config = dict(
    n_layer=18,
    d_model=256,
    n_head=2,
    n_kv_head=1,
    head_dim=128,
    d_mlp=512,
    vocab_size=2597,
    activation='swiglu',
    norm='rmsnorm',
    norm_place='pre',
    norm_eps=1e-05,
    positions='rope',
    rope_base=10000.0,
    rope_fraction=1.0,
    qk_norm=False,
    attn_scale=0.0884,
    bias='none',
    tie_embeddings=False,
    parallel_block=False,
    init='normal',
    init_std_qkv=0.053,
    init_std_o=0.0,
    init_std_up=0.053,
    init_std_down=0.0,
    optimizer='soap_variant',
    lr=0.00491,
    beta1=0.95,
    beta2=0.95,
    weight_decay=0.042,
    lr_head=0.00915,
    grad_clip=0.5,
    warmup_steps=200,
    schedule='wsd',
    decay_fraction=0.646,
    decay_shape='linear',
    final_lr_fraction=0.1,
    batch_tokens=65536,
    seq_len=512,
    doc_mask=True,
    train_tokens=251300000,
    steps=3835,
    dataset='wikipedia_en',
)
Each number is 128 + 32 x the weight over its row's rms, rounded and kept within 0 to 255. Layers, rows and columns count from 0. The size above them is the row's rms in percent of the matrix's.

# layer 8 attention output (transposed), 256x256, rms 0.159, rows 122-127,250-255, columns 0-63
size [105 104 102 101 103  96  97  94 100  96  93  93]
[[ 73 185 107  75 155  97 113 108 102 140 142 121 175 171 157 114  59 154 158 114 128 139 179 137 170 133 138 125 130 112  47 111 131 187 160 166 148 116  92 123 162 131 169 153 133 110  95 102 142 157 119 119 126 119 109 107  90  96 110 130 119 185 132 107]
 [198  89  84 103 136 131 147 120 137 119  93 126 150 142 146 106 170  95 136 133 111 112 125 136 134 158 140 134 141 143  93 153 105 126 146 149 127 119  97 126 171 126 160  81  71  88 166 106  98 179  99 102 165 135  89 113 112  69 150 157 192 196 210  91]
 [161 130 171 105 124 122 105 102 149 100 140 127 140 109 180 111  98 135 154 133 159 126 125  74 146  81  91 103 151  99 180  95 200  67  66 128 181 160 132  63 112  99 130 185 168 166 181 126 164 137 121 136  97 168 162  66  91  72 100 154  90 113 123  74]
 [100 116 119 121 175 123  55 133  76  78  80 157 136 104 100 138 158 200 107 116 138 129 153 170 122 151 130  71 124 159 125 106  86  88 190 131 110  77 117 197  84  95 113 135 159 144 175 174 142 162 159  76  82 123 122 107 135 105 104  65 137 138 196 115]
 [134 170  74 131 122 102  72 158 138  62 155 175 138  76  93  92 114 119 156  93 135 125 132 122 130 105 114  95 136 144 119 138 157 158  99 117  94 180 162 121 123 107 124 110 107 123 217 123 177 100 156  61 191 150 154 161 125 179 109 116 140  99  94 135]
 [182  98 105 130 102 159 118 153 128  88 150 165 133 145  98 157  79 137 181 176 128 103  94  86  57 156  90 133 190 133 108 129 136 102 131 104 160 115 129 148  98 122 185 100 178 134  90  89  73  81 131 147 154 117 119 237 128 144 164 182 158 173 147 170]
 [182  85 131 156 102 154 186  88 194 132 126 168  89 149 100 119 140 128 139  97 157 100  67 113  96 152 131 109 113 131 145 160 163  69 116 160 158 143 120 107 107 118 107 181  90  93 107 140 109 140 255 136  92 150 156 114 117 141 107 127 170 122 176 144]
 [103 225 163 183 113 197 126  90 150 134 135 133 120 104 157  92 143 136 127 152 179 139 126 137 153  94 161  64 133  48 196 156 169 119 101 135  92 167 199 161  59 112 162 148 168 162  82 173 163 141 160 166  88 149 111 105 136 129  99 137 169 122  89 133]
 [ 50  94  94 103  98 128 127 178 123 170  66 149 110 108  91 126 108 121 163 161 141 161 126 154 129 151 149 105 126  97 121 151 104 184 166 135  71 113 144 130  95 150  97 147 188 119 138 121 119 161 138 155 144  85 117 119 118 113 200 141 137 150 152 122]
 [116 117 147 132 110 104 167 106  99 164 181  82 152 161 143  97 140 127 171 167 126 133 143 171  91  66 132 104 145  92 131 154 185 126 115 177  91 109 119 137  89 105 139 131 112 114  69 111 112 101 101 176 144 116 122 146  98 140 170 112  91  95  95 121]
 [110  72 150 146 118 125 165 108 161 197 152 147 168 181 147 154 155 121 157 109 151 137 157 183 123 135 103 167 123 122  88 126 118 120 180 129 187 138  37 126 127  81 151 179  89  46  95  66  51 109  97 112 119 107 142  97 101 162  98 136 159 170 154  93]
 [ 93 130 129  77 108 155 123  80 164  95 126 142 111 133 150 144 162  96 104 121 117  90 144 121 120 127 167 167 121 119 158 161 195 127 131 162  91 115 150 116 101 146 103 146 168 101  67 140  51 164 136  95 123 120 139 124  77  74  99 103 152 141 171  98]]
# layer 8 attention value, 128x256, rms 0.163, rows 123-127, columns 0-63
size [ 99 100  95 101  95]
[[ 92 168 111 182 119 149 127  85 191  85 122 103  48  92 118 117 148 198 138 134  81 139  95 170 145  97 152 108 152 167  56 136  89 135 120 181 112 161 176 152  90 110 104 141 183 127 139  99  83 165 101 151 158  91 150 143 145 203 106  93  88  74 142 120]
 [148 123 136 138  61 122  97 187  80  64  68 115 120 133 131 161 114 140 120 116 129 154  78 170  94 137 184 125 136 175 159 103  92  99 157 149  79 100 179 113 151 192 150  80  80 132  93 124 134  97 147 140 130 122  94  81 161 135 160 136 128  56 136 147]
 [ 95 112  89  97 133 153 128 145 112 164 153 116 113 112 105 136 117  68 110 138  84 147 157 111  83 119 165 134 152 100 107 108 176 104 108 134 151 168 147 168 153 110 114 161 171  81 130 156  88 151 108  88 153 103 172 167 122 155 174 106  80  45 130  92]
 [125 144 151 119 135 144 130 112 166 168 171 131 118 137 138 167 100 111 160  96 108 130 145 151 125 113  96 135 134 128  76 138 146 154 109 121 141  75 112 113  79 116 176 150 103 129  95 182 125 132 142 159 144 116 153 131 102 104 201 147 169 209 146 181]
 [144 196 134 140 156 101 150 141 136  84 100 109  93 113 141 102  91  88 123  41 170 210 183 119 152  89  91 115 138 132 151 149 173  67 110 158  95 120 139 146 123 131  43 138 110 179 146 140 117 148 134 164 102 125 101 179 127 148 122  89  84 153 158  90]]
# layer 8 MLP gate, 512x256, rms 0.195, rows 0-29, columns 0-63
size [100  94  99  97  98 100  98 100  97 103 103  97  99  94 105 105  99  96 105  98 102  95  91  98 103  93  99 101  97  97]
[[162 198 159 183 182 112 117 108 164  57 181 183  74 131 191  87 168  53 112 175 106 155 115 102 173  98  93 139 176 145 143  79 130 153 125  91 153  94 129 159 155 119 142  74 125 114 104  79 155 109  89 103 128 106 174 147 111 122  55 179 154 112 165 161]
 [ 75 101 165 186  99  94  92 154 127 108 124 169 157 172  91 114 169 131 150 154 117 149  83 115  95 177 179 156  74  91 104 116  66 120 103 124 149 111 163 141 171 122 112 128 135 124  93  77  57 105 118 117 128 141 117 121 126 152 129 173 145 148  86 159]
 [128 140  84  94 102 155 164 170 134 117 193  84 132 165 107 137 118  91 104 111 125 112  84 160 147 114 142 152 173 150 114  95 116 137 132 208 181 125 133 153  98 123 206 107 110 136 142 204 129 108 124 158 125 112 131  89 120 121 122 152 105 118 112  99]
 [211 135 120 185  72 150 133 157 103 139 186 160 165 134 120  92 152 107  99 121 140  94  64  70 122 104 123  95 128  79 176 141 155 198 141 131 208 102 143 121 138 139 118 126 108 150 154 122  54 137 155 191  86 141 110 164 124 132 138 138 109  97 135 109]
 [102 156 106 142  69 162 152  81 145 173  94 109 106  94  89 134 150 133 100 162 164  87 169  92  97 142 157 205 150 158 121  96  98 110 106 121 107  89 146 179 127 118 144 130 167 117 107 132  74 134  92 147 173 117 131 131  68 182 171  75 167 154 157 116]
 [ 81 199 155 149 160 108 187 137 151  98 106  89 126 120 181 121 128 133 120 173 178 179 150 112  60 164 139 174 151 136 145 143 168 105 152 134 108 109 116 148 133 113 149 130 125 201  88 160  71  70 122  93 135 150 181 119 119 159 101 149  98 139  93 111]
 [118 109 145 141 158 157 126 186 190 117  90 131 156 115 163  98 109 112 124  81 124  84 139 161 130  94 156 164 100 133 133 153  99 192 120 153 144 115  97 125 147 135  62  74 128 178 159  75 152 125 154 184  84 163 110 103 151 108 145 136 150 119 111  25]
 [122 155 104  77 126 121 136  77 123 136 154 138 111 152 159 150 154 173 154 131 136  94 154 154 113 102 115 127 168 109 151 138 199  56 123 137 144 135 120 117 169 122 161 138 127  97 163 164 121 132 152 146  90 151 154 116 140 107 169 117 122 151 133  89]
 [137 130 130 126 156 135 198 104 156  71 179 156 111 108  91 119 138 146 147  94 117  81 119  92 159 198 128 118 131 114 111 136  76  81 123 131 102 103 176 137 122 162 100 143 193 148 184 120  98 143 120 143 179 118 142 143 165 103 134 135 129 102 101  35]
 [130 160 175 161 116 133 130 121 174  90 133 152  73 144 214 123 133 165 109 137  88 118 140 137 135 121 119 161 112 159 162 142  97  84  59  85 133 142  85 203 144 145 143 118 140 160 198 150 130 151 120 151 175  61 108  84 121 164 111 153 119 129  90 125]
 [155 129 159 147 133 119 174 141  97 172 128 121  97 110 135 168 112 104 105 156  68 148 102 142  80  86 168  63 190  99  94 230  82 135  76 172 103 142 122 134 163 141 109  86  94 119 135 167 114 155 118  93 129 152 130 164 189  82 126 109  92 151 107 148]
 [ 93 184  65 112 169 126 103 136 116 131 118 107 118  89 119  73 140 150  82 149 137  98 143 132 156 158  78 145 154 102 163 160  99 142  92 120 183 111 124 163 132  71  52 172 105 114 109 104 112 153 160 188 165 145 135 107  96 109 168 145 134  88 105 112]
 [134  93 122  85  98 148 119 126 160 106 146 139 158 102 137 124  87 167 140 188 154 176  94  85 173 137 152 124 169 111 146 163  68 124 133 168  68  77  54 142 129 142 127 125 144 154 126 109 138 148 121 124 100 107 123 146 129 134  73 135 133  92  69 124]
 [139  47 137 135 180 131 178 108  52 101 127  88 191 135 117 126 175 127 159 117 158 150 146 158 110 169 126 157 158 118 100 109 163 131 108 130 162  55 110 164 141 107  63 122 116 127 109 121  75 135 156 141  93 160 143 118  93 204  83 176 150 133 143 129]
 [ 75 169 134 129 163 110 111 160 147  59 106 116 156 135  85  55 140 112  94 150  67 139 102 140 177 131 207  65 117 122  86 135 115 155  78 129 105  75 136 126 104 124 106 100 132 148 178 121 153 153 192 166 149 110 159 122  97 171 173  79  73 141  88 146]
 [ 76 107  58 111 178 128 129 121  95 124 164 131 132 113  86  96 142 173 115 147  83  99 125 138 138 103 107 119 147 182 152 137  99  86 171 112  52  74 111 176 104 121 194 125 114  95 102 178 184 161 106 139 195  91 148 180 130 139 146 136 135 151 114  69]
 [131 112 165 149 161  99 101 113  93 102 109 115 151  92 130 105  92 197 130 119 193 129 103 125 146  62 154 172  52 121  65 138 156 146 139  71 104 192 201 108 116 201 114  95 114 114 118 142  90 137  92 145  80 185  96 141 108 133 134 124 125 124 112 104]
 [118 108 151 116 102  87 146 182  83 135 126 113 142  54 179 129 115 144 117 155 120 150  87  78 185 143 118 122 154 196 168 147 153 120  90 114 100 142 125 172 154 171 133 171 141 177 101 129 136 154  85  89 146 155 142 174  96 134  90 146 142 188 110  63]
 [111  69 187 137 138 127 112 132 123 146 110 104 175  73 102  88 107 204 103 132 105  69 143 171 164 115 112 109 117 110 153 102 147 220 135 160 127  74  69  94 122 139 125 143  80  99 127  95 154 143 149 105 117  57 140  97 142 185 116 145 118 106 167 136]
 [135 123 152  89 146 153 125 160  93 127 157 125 163 140 149  84 157 110 166  92 130 140 123 163  96 157 109 116 150 120 139 132 125 123  99 140 158  89 135  92 127 156 116 109  90 139 123 189 111 128 136 113 114 116 160 141 169 175 142 118 115  85 117 181]
 [ 92 142 159 165 132 178 117 170  76 184 137 186 103 156 164  88 161 174 126 122 128  92 151 255 161 140 119 123 161 111 120 168 130 145  79 101 159 142 140  90 135 132 174 122 143 146  97 144 102 100 193 147 137 162  95  94 140 141  61 130 103 139 131 142]
 [120 133 121 129 140 184 133 149  81 164 131 136 127  82 117 151 123  90 165 129 141 153 157 140  82  95 178 135 139 124 121 139  77 159 150 124 159 135  94  56 172 127 139 165 123 114 114 142 155  78 139 143 130 155 103 175 119 100 142 126 110 173 114 138]
 [131 115 109 149 123 153 111 128  40 171 119 130 132 147 171 132 134 136 118 129  57 139 101 145 144 131  28 124 115 167 162 167 124  93 160  92 154 122 118 127 157 100  81  77 167 133  85 143 100 119 155  82  83  81 120 121 141  20 137 132 133 150 134  95]
 [152  97 137 193  57 160 161 137 199 164 108 110  89  87 107 162 115 141 185 174 140 112  68 134 112 152 120 158 113 130 164 166 163 131 124 126 140 115 162 129 143 130 135 161 100  86 101  92 169  93 143 106 125 102 112 152 186 145  88 173  98 133 173 155]
 [137 167 126 155  78 119 154 144  97 111 116 124 157 123 169 137 143 154 125 102 136 113 111 146 123 137 130 124 118 184 145 108 104 177  93 192 117 108  81  90  97 135 119 147 105 100 136 104 171 113 153  87 165 139  96 126  85 165 130 147 157 122 108 157]
 [114 182 113  82 157 111 148 178 111 146 214 197  97 137 134 126  89 115 121 128 109 131 101 131 165 118  98 143 145 202  75 132 133 133 135 156 123 128 105 147 131 148 170 103  63 146 101 119 191 128  80 106 155 184 141 139 148 151 119 158 124 146 146 136]
 [199  96  76 129 140 108  93 142 100 120 175 116 148 102 154 166 133 149 147 149 119 116 111 140  85 159  98 182 160  96 110 176 143 171 117 131 141  92 105 138 127 140 117 189 103 135 143 111 123 150 172 120 120  98 171  94 177 189 126 118 131 130 102  78]
 [114 174  93  90 122 135  79 157 128  90 122 164  92  80  88 145 147 111  50  79 123 145  92 178 116  67 143 110 163 144 184 107 149 107  98 167 129 125  88 117 145  97 146  76 103 164  73 177  98 110 162 132 144 194 118  96 147 132 126  89  94 113 127 139]
 [181 185 102 125 157 156 133 136 142  84 109 110 155 153 118 161 158  91 198  91 106 162 150 142  72 128 115 109  87 142  94 170 163 103  76 145 160 126 165 142 145 111 137  94 106  83 102 102 138 135 136 131 124  95  93  99 105 165 164 107 174  78  96 116]
 [ 75  90 119  55 108  98 120 100 124 121 132  73 158 160  73  82 150 148 107 145 157 115 100  93  97 163 182 130  89 122 113 100 141 137 100 135 127 110 157 127 112 135 148 189 115 105 176  84 155  83 157 111 146  89 148 188 142 135 128 130 154 122 168 174]]
# layer 8 MLP up, 512x256, rms 0.195, rows 0-28, columns 0-63
size [101  98  97  93 105 100  99 105  95 100 109 102 105  98  95 105  99  92 105 100 103  98  95  97 100  95 100  99  96]
[[186 131 146  93 134 131  97 182 138  71  82 128 130 127  94 133 151 133 223 143 183 140 123 160 134 107 135  98 125 112 183  87 179  86  99 128 108 144 106 157 174 134 102 104 226 135 138 143 153 149 103 141 127 138 132  97 104 115  90 131 122 106 175 123]
 [136 109  99 156 121 118 151 106 144  92 125 124 102 140  75 122 165 148 101 163 108  96 126  91 142 217 121 143 131 145 145 108 129  79 113  75 118 168 135 156 173 119 114 150 121 181 116 138 125 198 148 149  87 112 155  83  96 136 118 128 122 127 106 197]
 [131 121  87 115  92 148 103 141 165 163 165  91  95 180 156 129 124  94 148 173 178 115  93 182 152  62 113 154 190 116 170 107  92 134 124  99 118 120 159 158 152 151 118 117 187 154 135  85 131 142 128 130  43 120  66 125 104  97 111 101 132 143 112 169]
 [ 66 119 177  63 114 160 143 172 143 154 130 112 108 100  72 141 117 145 136  87  98 119 168 142 141 117 162 165 184 149  95 131 101 115 108 160  94 136 128 111 144 158 130 201 119 163  59 137 121 104 109 156 180 101 152 169 150 122  98 140 109  36  91 188]
 [134 168 143 152 182  72 107 146 106 103 106 187 103 123 169 136  74 126 135 121  79 161 168  67 149 177 108 127  48 148 103 139 108 126 120 160  87 157 175 155 138 146 159 139  91 118 176 123 140 150 114 229  86 134 175 137 160 142 147 148 168 107 125  76]
 [135 106 167  90 184 135 149 133 144 116 143  95 145 108 110 158 139 108 189 133 129 130 118 143 137  86 181 130 141 131 130 132 133 104 119 157 166 172  86 132  99 115 176 181 103  70 164 125 124 114 105  97  45 129  95 116 112 119 134 151 167 122 162 109]
 [ 85 172 122 154  84 174 113 142 151  91 170 164 128 161 128 138 131 150 167 141 129  94 160  87  67  75 162 111 108  72 145 166 106 110 129 125 167 111 180 158  87  79 139 141 135 130 124 168  54 142 101  80  45 155 134  89 122 120 131 126 145 174 158 115]
 [100  96 114  90 139 157 182 121 130 148 226 142 143 116 127 114 132 139 109 157 161 145 104 121 113 110  63  71 119 146 149 153 129  92 122 121 149 140 218 150 112 146 213 155  97 110  95 137 183  62  78 106 124  75 194  80 143 174 110 120 110 141 173 142]
 [ 94 159 105  95 113 136 137 136 121 149 129 106 136 112 142 118 147 165 168 143 174 127 160 124 186 153 133 176 174 176 141  86  56 114 132 142 112 146 186 124 112 126  65 166 100 131 108 165 128  85 120 111 167 145 133 146 150  89 129 153 114 101  31  61]
 [120 105 111 145 152 104  92 117 120  98 119 160 152 147 125 170 168  81 181 111 118 108 182 137 157 124  88 161 173  87  96 120 103 146 180 136  95  92 109 133 159 115 101  66 164 188 148 149 105 183 137  71 189 114 173  78 160 143  65 166 145 161 159  93]
 [172 167  64 106 125 172 114 173 123 199  56 109 126 157 110 140 134 143 151 172 163 129 148 126 173 145 136 100 107 176 116 116 149 126  77 125  97 112 121 112 140 112 112 148 159  94 156  82 193 114 102  96 195 177  74 158  98 161 130  75 149 179 110 151]
 [120 130  54 112 147  96 153 151 144 159 171  92 153 130 100 136 172 104  98 177 142 130 109 142 102 169 163 142 193  98 110 104 148 151 118 127 138 181 153 127 121 148 131 122 139 201 126 106 127 168 180 145 116 140 149 134 141 118 156  93 136 120 122 118]
 [ 96 133 117 112 130 118 111 124 160 120 109  60  78 141 125 118 109 170 159 137  92 105 128  52 102 150 133 154 112 148  97 159  65 115 134 116 199 121 148 118 128  76 114 119 147 151  57 141 132 133 109 163 114 184 143 145 144  87 104  78  88 138  81 124]
 [143 109  86 110 148 156 112 174  87 132 116 122 153 138 150 216 140 134 135 136 114 127  95  94 125 117 128 138  96 148  91  96 155 105  81 154  91 101 106 178 138 192  89  87 135 120 169 139 112 127 181 112  86 129 167 169  90 106 112 159 115 115 111 139]
 [103 105  97 146 121  74 146 145 150 104 192 134 130 144 120  81 119 109 126 151 135  78 197 192 142 153  51  81 148  89 144 139  94 145 156 219 105  76  65 139 112  61 123 138 130  88 205 100 118 105 107 145 111 194 100  85 170 166 140 175 103 212 115 117]
 [154 116 141  89 131  88 128 155 145 136  97 152 190 100  82  74 136 136  75 111 169 136 120 131 138 136 139 177  73  67 128 154 150 102 135 149 106 107 134 133 131  83 147 170 167 126 180  49 113 110 142 171 118 196 138 113  98  85 123 128 129 162 101 136]
 [155 180 105 143 187 129 174 147 101 153 151 171  98 137 202  87 128 136 140 141 132 114 159 114 128 125 131 136 155 138 194 115 120 127 177 139 138  84 102 144 115 115  82 173 116 110 180 119 113 123 166 128 141 154 138 118 142 110 140  94 144  77 119 169]
 [170 153  98 158 149  75  83 134 135 109 164 159 167 133  62 136 147 171 103 158 110 120 157  89 192  84 129 109 133 178 165 137 140 144 120 110 138 165  96 109 130 133 121 172 130 125 158  90 104 154 141 121 129 198 166 140 128  89 116 164 180 127 109  82]
 [186  92  98 166 164  71 136 175 185 126 128 160 194 175 126 175 121  96 151 154 140 159 102 114 150 131 121 113 122 189 162 121 127 152  95 114 164 145 168 105 121 113 113 147 143 105  93 104 109 120 150  93  95 131 145 136 185 102 159 106  86 148 155 156]
 [146 116 147  78 146  92 126  87  84 134 120 166 151 172 217  29 178 118 145 173  94 169  71 189  58 128 133  83  81 113 119  89 117 113 138  98 113 161 184 127  88  62 205 168  97 119 115 137 113 150 149  74 161  98 159  91 112 172 179  85 156 103 155 169]
 [189 173 100  99 125 111 110 122 130 148  91 197 191 125  71 141 157  95 119 139 104 107  99 125 146 107 207  95 113 178 165  86  59  84 120 136 157 152 157 218 103  86 150 136 144 143 152 156 156 149 107  96 126 151 139 138 159 134 109  99 170 139 121 145]
 [103 151 128 177  76 221 182 121 108  98  95 169 109  76 196 118 125 142 150  89  58  90 115 139  96 102 125 102 134 138 115  88 121 146 132 144 182 161 137 136 188  79 120 111 123 147 127 106  99 169 115 134 100 125 112 216 118 115 100 111 137 196  87  69]
 [133  97  91  94  76 150  90 172  87  94 161 124  81 202 160  98 152 119 115  94  99 149 145 127 128 169 113 112  50 150 123 175 172 133 118  96 124 168 160 118 200  82 140 119 142 123  52 119  40 150 100 152 122 165 121 128 130  67 132 144 144 147 162 170]
 [ 97  85 169 124 112 177  79 127  68 134 162 195 168 119 141 140 170 129  84 119 111 163 115 119 107 122 119 138  80 107 119 111 102  98 132 154  60 123 160 151 116  85 133 182 176 186 124  74 148 133 135 112 137 114 128 155 115 192 112  81  91 171  91 124]
 [144 191  83 133 153 126 146 148  95 107 120 102  80 179 122 118 143 175 153 129 155 115 129 186 200  43 140  80 126  75 102  95 130 139 161 180  96 126 103  95 139  94 139 129  74 186 150  80 191 131 149 131  93 146 143 134 116 117  91 127  76 139 159 128]
 [117 132  97  55 159 137 194 139 150 131 145 118 131  85 138 109 114 149 117 112 166 113 114 119 136 138  78 138 156 162 144 138 143 110 148 132 109 197  99 146 162 147 151 139 162 134  85  96 176  97 127 162 131 166 133  70 148 126 141 186 174 125 156 122]
 [155 117 114 145  90  59 113  83 151 127 149 106 154  92 102 116 113 144 116  90  71 143  68 118 103 164  80 106 112 149 116 109  91 170 158  84 112 116 122  86 186 148 116 113 123 216 105 123 115 135 124 162 163 135 139  90 110 106 130 177 188 131 142 175]
 [ 80 123 119  99  97 139  81 155 129 121 143 170 129 120 114  72 141 153 106 134 106 141  43 125 140 187 102 127 104 121 145 105 128 177 152 110 140 134 165 170 134 151 121 109  67 125 156 163 111 163 124  99  85 111  83 150 150 115 101  94 100 142 111 101]
 [143 129 123  81 171 135 109 109 105 154 175 132 165 163 136 145 112 192  72 173 103 117 122 130 136 152 109 144 119 131 169 110 151 181 160  63 100 128 155 156  87 103 151 127 165  95 117 143 188 102 186 150  81 153  72 159  84 103 129 119 129 175 140  70]]
# layer 8 MLP down (transposed), 512x256, rms 0.181, rows 0-28, columns 0-63
size [104 102  97  94  94 103  99  98  96  97 103 102 105  98  96 103 100  95 105 101 103 100  93  98 101  97 102 102  97]
[[154  87  41 124 118  85  99 102 183  94 106 161 212  78 120 178 133 165 197 106  76 158 186 157 136  72 132 122 160 111 161 102  99 121 130 180 100 108  98 112  50 110  83 110 127 141 121 127 106  71 100 172  86 152 160 154 119 137 112 115  88 117 161 160]
 [140  95 193  91 128 154 126 118 102  77 101 169 117 162 172 120 126 110 187 136 114  91 142  98 164 152 113 132 100 107 130 156  85 157 108 119 100  88  54  96 189 142 112 147 103 159 141  97  54 123 155 116 115  99 128 158  74 151  89 115 117 160 111 114]
 [110 148 114 133 126 162 113 116 117 135 121 128 159 127 108 136 107  69  88 121 125 141 118 186 154  90 185 129 175 178 152  88 146 176  93 150 112 110 120 195 114 155 153 156 161 153 136 179 188 124 116 104 116 174 144 108 119 131 127  76 187 143 161 137]
 [172 155 140 140  86  50 169 121 111 181 120 121  93 161 133  86 130 136 154 155 133 176  91  97 111 173 141 137 134 168 115 141  66  79 163 165 162 124 103 131 115 123 147  92 101 145 156  86 107 124  84 141 131 130 106 120 122 135 118 182 198 109 162 116]
 [103 115 130 133 121 135 163 167 122 148 145 174 117 132 107  68 101  60 120 116 140 101 119 154  94 127 150 140 150 183 130 101 150 180 184 118 221 149 120 109  65 101 120  91 143 182 141 145 149 201 119 146 106  71 153 148 103 157 125 121 206 145 103 115]
 [111 161 195 170 183 109 145 136 154 102 119 123 165 121 104 123 103 184 137  98  89  84 195 141 129  96 101  98  91 139 163  82 147 100 162 134 139 180  57 141 135 110 157 141 154  85 130 160 150 101 163 100  80 108 190 116 148 134 135 129 115 172 128  99]
 [ 99 161 142 181 131 159 111 163 119 138 231 155 178 111 101 123 112 139 178 157 153 150 125 110  95 150 109 150 124  99 118  96 120  94 107 199 102 112 111 125 159 120 136 132 150 122 142 123 118 144 106  96 163  91 100 100 169 146 111 123  70 116 159 106]
 [180 163 157 140 142 121  77 159 100  83 135  79 126 127 119 123 120 129 126  84 113 117 138 103  65  91 101  99 118 184 108  61 142  97 188 148 100  84  66 120 141 188 136  93 121 133  67 131 119 110 128 101  77 177 150 197 130 114 100 177 142 144  86 117]
 [131 128 133 106 158 127 181 117 121 171 148  83 129 100  91 122 105  96  94  95 164  60  76 169 127  65 117 130 134 108 164 126  84  69 111 193 116 108 179 115 129 147 119 131 144 147 102 135  97 110 127  88 183 174 177 202  82 146 217 118 138 159 123 122]
 [151 131 115 162 147 145  77 107 140 123 165 176 152 119 132  67  87 208 169 148  92 107 127 160 149 107 138 103 119 135 162  99 145  68 138  94 145 140 151 106 184 106 118 108 170 138 109 103  56 176 113 124 101 147 148 123 196 122  70  83 134 174 146 166]
 [ 43 119 169 100 110  69  90  84 131 180 121 132 154 142 135  93 141 118 159  96 144 112 161 198 149 174 142 136 124 187 122 122 129 118 152 109  75  77 186 128 175 120 118 124 129 107  49 134  72 190  89 142  90 113 100 161  74 133 173 192 135  70 131  94]
 [134 148 173  82  91 123 196 142 118  84 134 166 123 127 124 133 141  95 144 130  90 127  70 174 111  71 133 116  86 143 101  89 106 116 130 140  92 150  94 102  74 154 121  90  56 149 115 125 155  99 117 161  93 121 124 119 150 158 104 116 142 187 141 208]
 [ 95 147 121 172 104 118 111 135 120 138  94  82 141 153  87  97 143 119 113 107 149 119  83 123  36 106 112 120 135  65 137  99 112 139 108 136 165 165 125  69 123  41 126 143 123 149 126 147 150 135 122 119 119  91 230 150  73 142 175 111 162 107 168 130]
 [148 124 109 158  99  74 147  68 147 125  96 119 160 144 112 144 131  82  88 145 151 105  86 136 132 163 103 123 117  85 147 169 195  81 116 122 123 115 147  84  98  53 116  43  85 171 101 143  66 118 161 139 167 123 125 126 200  96 180 148 139 143 137 171]
 [ 73  81 161 126 184 140 127 148 116 133 108 123 145 126 118 155 124 144 143 143 130 131  52 115 120 104 145  96  88 126  95 115 117 112 118 116 112  64 153  24 127 186 198 126 117 133 142 138 114 138 153 138 166 120 128 152 184 181 112 103 149  37  31 115]
 [139  99 133 147 133 126 137 128 144  88  97 101 184 128 100 178 150 146 124 140 142 199 121 145 105 153 165 195 127 157 150 136 168 161 114  81 176 155 108  63 149 131 153 142  99 130 139  56  94 154 157  99 139 152 139 139 216 112 127 114 117 155 120 154]
 [172 193 140 138 146 131 179  84 100 103 148 116 119 145 125 154 191 119 146 133 110 136 105 166 135 201 185  98  97  65  90 169  85  72 142 116 169 149 144 135  62  84 163 158 101  94  87 122 108 117 130 171 141 168 132 156 170 132 136  92 129 132 100 122]
 [144 131 142 137 115 126 160 108 114 137 137 156 101 169  48 134  99 161 147 103 107 172 137  99 106 165  80 113 137 128  85 111  87 140  76 104 155 108 116  88 152 130  76 112 125 127 104  97 161 150 116  90 167 118 132  67 122 138 167 158  99 142   7 105]
 [132 101  91  89 160 124 133 151 130 143 126 110 144  72 113 114 113  76 159 146  90 130 157 137  74 158 138 145 148 167  75 203 116 131 135 141 171 105 105 120 155  68 173 140 109 154  93  92  34 103 160 151 154  81 151 101 118 113 141 143 127  88 117  57]
 [106 143 115  84 125 152 140 100 126 113 113 108  95 135 130  93 100 215 129 125 141  89 143  97 128 166 117  95 143 128  97 152  89 167 105 120 165  44  42 142 110 132 112 140 150 129 193  94 107 127 140 121 164 135 145 176 117 131 176  78  77  97 200 162]
 [114 150 143 141  81  89  67  76  96 152 145 141 182 134  92 154 166 139 164 145  91 118 151 119 118 105 113  94 158 113 107 136  92  43 115 148 106 123  67  84  91  93  84 145 100 127 144 147  87 173 144 161 157 160 135 112 118 122 131 156 154 133 125 154]
 [ 87 103 111 115 143  77 134 101 115 113  64 158 111 150 135 148  45 145  49 139 176  56 116 164  83 194 147 137 112 137 167 110 109 204 135 132  67 126  53 102 134 119 117 137 128 140 123 119 140 152 123 135 157  88 124 109  91 134 135 114 135 117  92 164]
 [ 83 122 142  83  81 112 161 140 146 145 148 110 119 170 157 138 174 103 153 161  83 112  80 142 102 149 161 112 142 129 177 142 146 123 146 140 117 149 135 103 115  75 126 178 133 177 104 118 192 174  86  89 142  86 103 103 134 116 186 100 146 120 145 200]
 [136 131 148 121 161 123 148  91 116 117 111 133 100 171 193 170  97 147 130 104  76 141 166 163 110 123 100 147 120 214 139  82 185 128 131 155 143 142 128  98 117 109 144 191 152 128 121 112  91 108 127 105 130 149 129 139 156 197  92 181  60 105 159 137]
 [143 115 169 175 128 129  80  33 170 104 158  99 174 143  63 180 138  59  99 124  98 172 166 104 147 125 123 139  90 118 163 152 105 112 152 160 123 130 145 112  65  91 129 152 169  84  55  92 116 186 168 180 184  71  65 118 147 113 196 117 113  91 166 163]
 [161 102 138  91 112 134  90 134 163 134  72 131 100 145 163 149 186 174 145 147 105 124 140 219 170  47 115 161 158 126  71 102 130 123 102  94 130 134 151 183 149  99 117 117 147 177 128 163 179 121 104 122 122 168 163  91  39 139 181 196 116 104 131 164]
 [147 108  79 162 101 164 154  91 166 154 156 142 125 151 128 115 133 126 177 170 153 148 104 186 108 118 144 124 128 166 141 111 141 156 162 115 114  80 130 152  95  92 140 187 120 110  66  91 136 171 161 134 134 108 127 114 160 171  95 115 142  82 127  68]
 [135 111 132 153  93  68  82 142 170 113 148 148  95 159 183 106 149 148 163 166 102  96 135  50 107 166 128 127 152 163 110 173 175 172 117 117 106 163  75 109 155 160 151 124 131 178 133 131 139 176 159 161 153 151 152 115 164 163 102 126 167  99 152 174]
 [116 107 138 155 132 125 107 127 120 109 126 179 173  88 138 117 137  83 154 151  89 179 126  98 142 137  99 144 124 114 107 149 162 157 129 117 102 172 119  98 159 104  87 123 163  81 123 191 107 120 142 108 122 113 179 113 113 128 112  79 178 182 106  72]]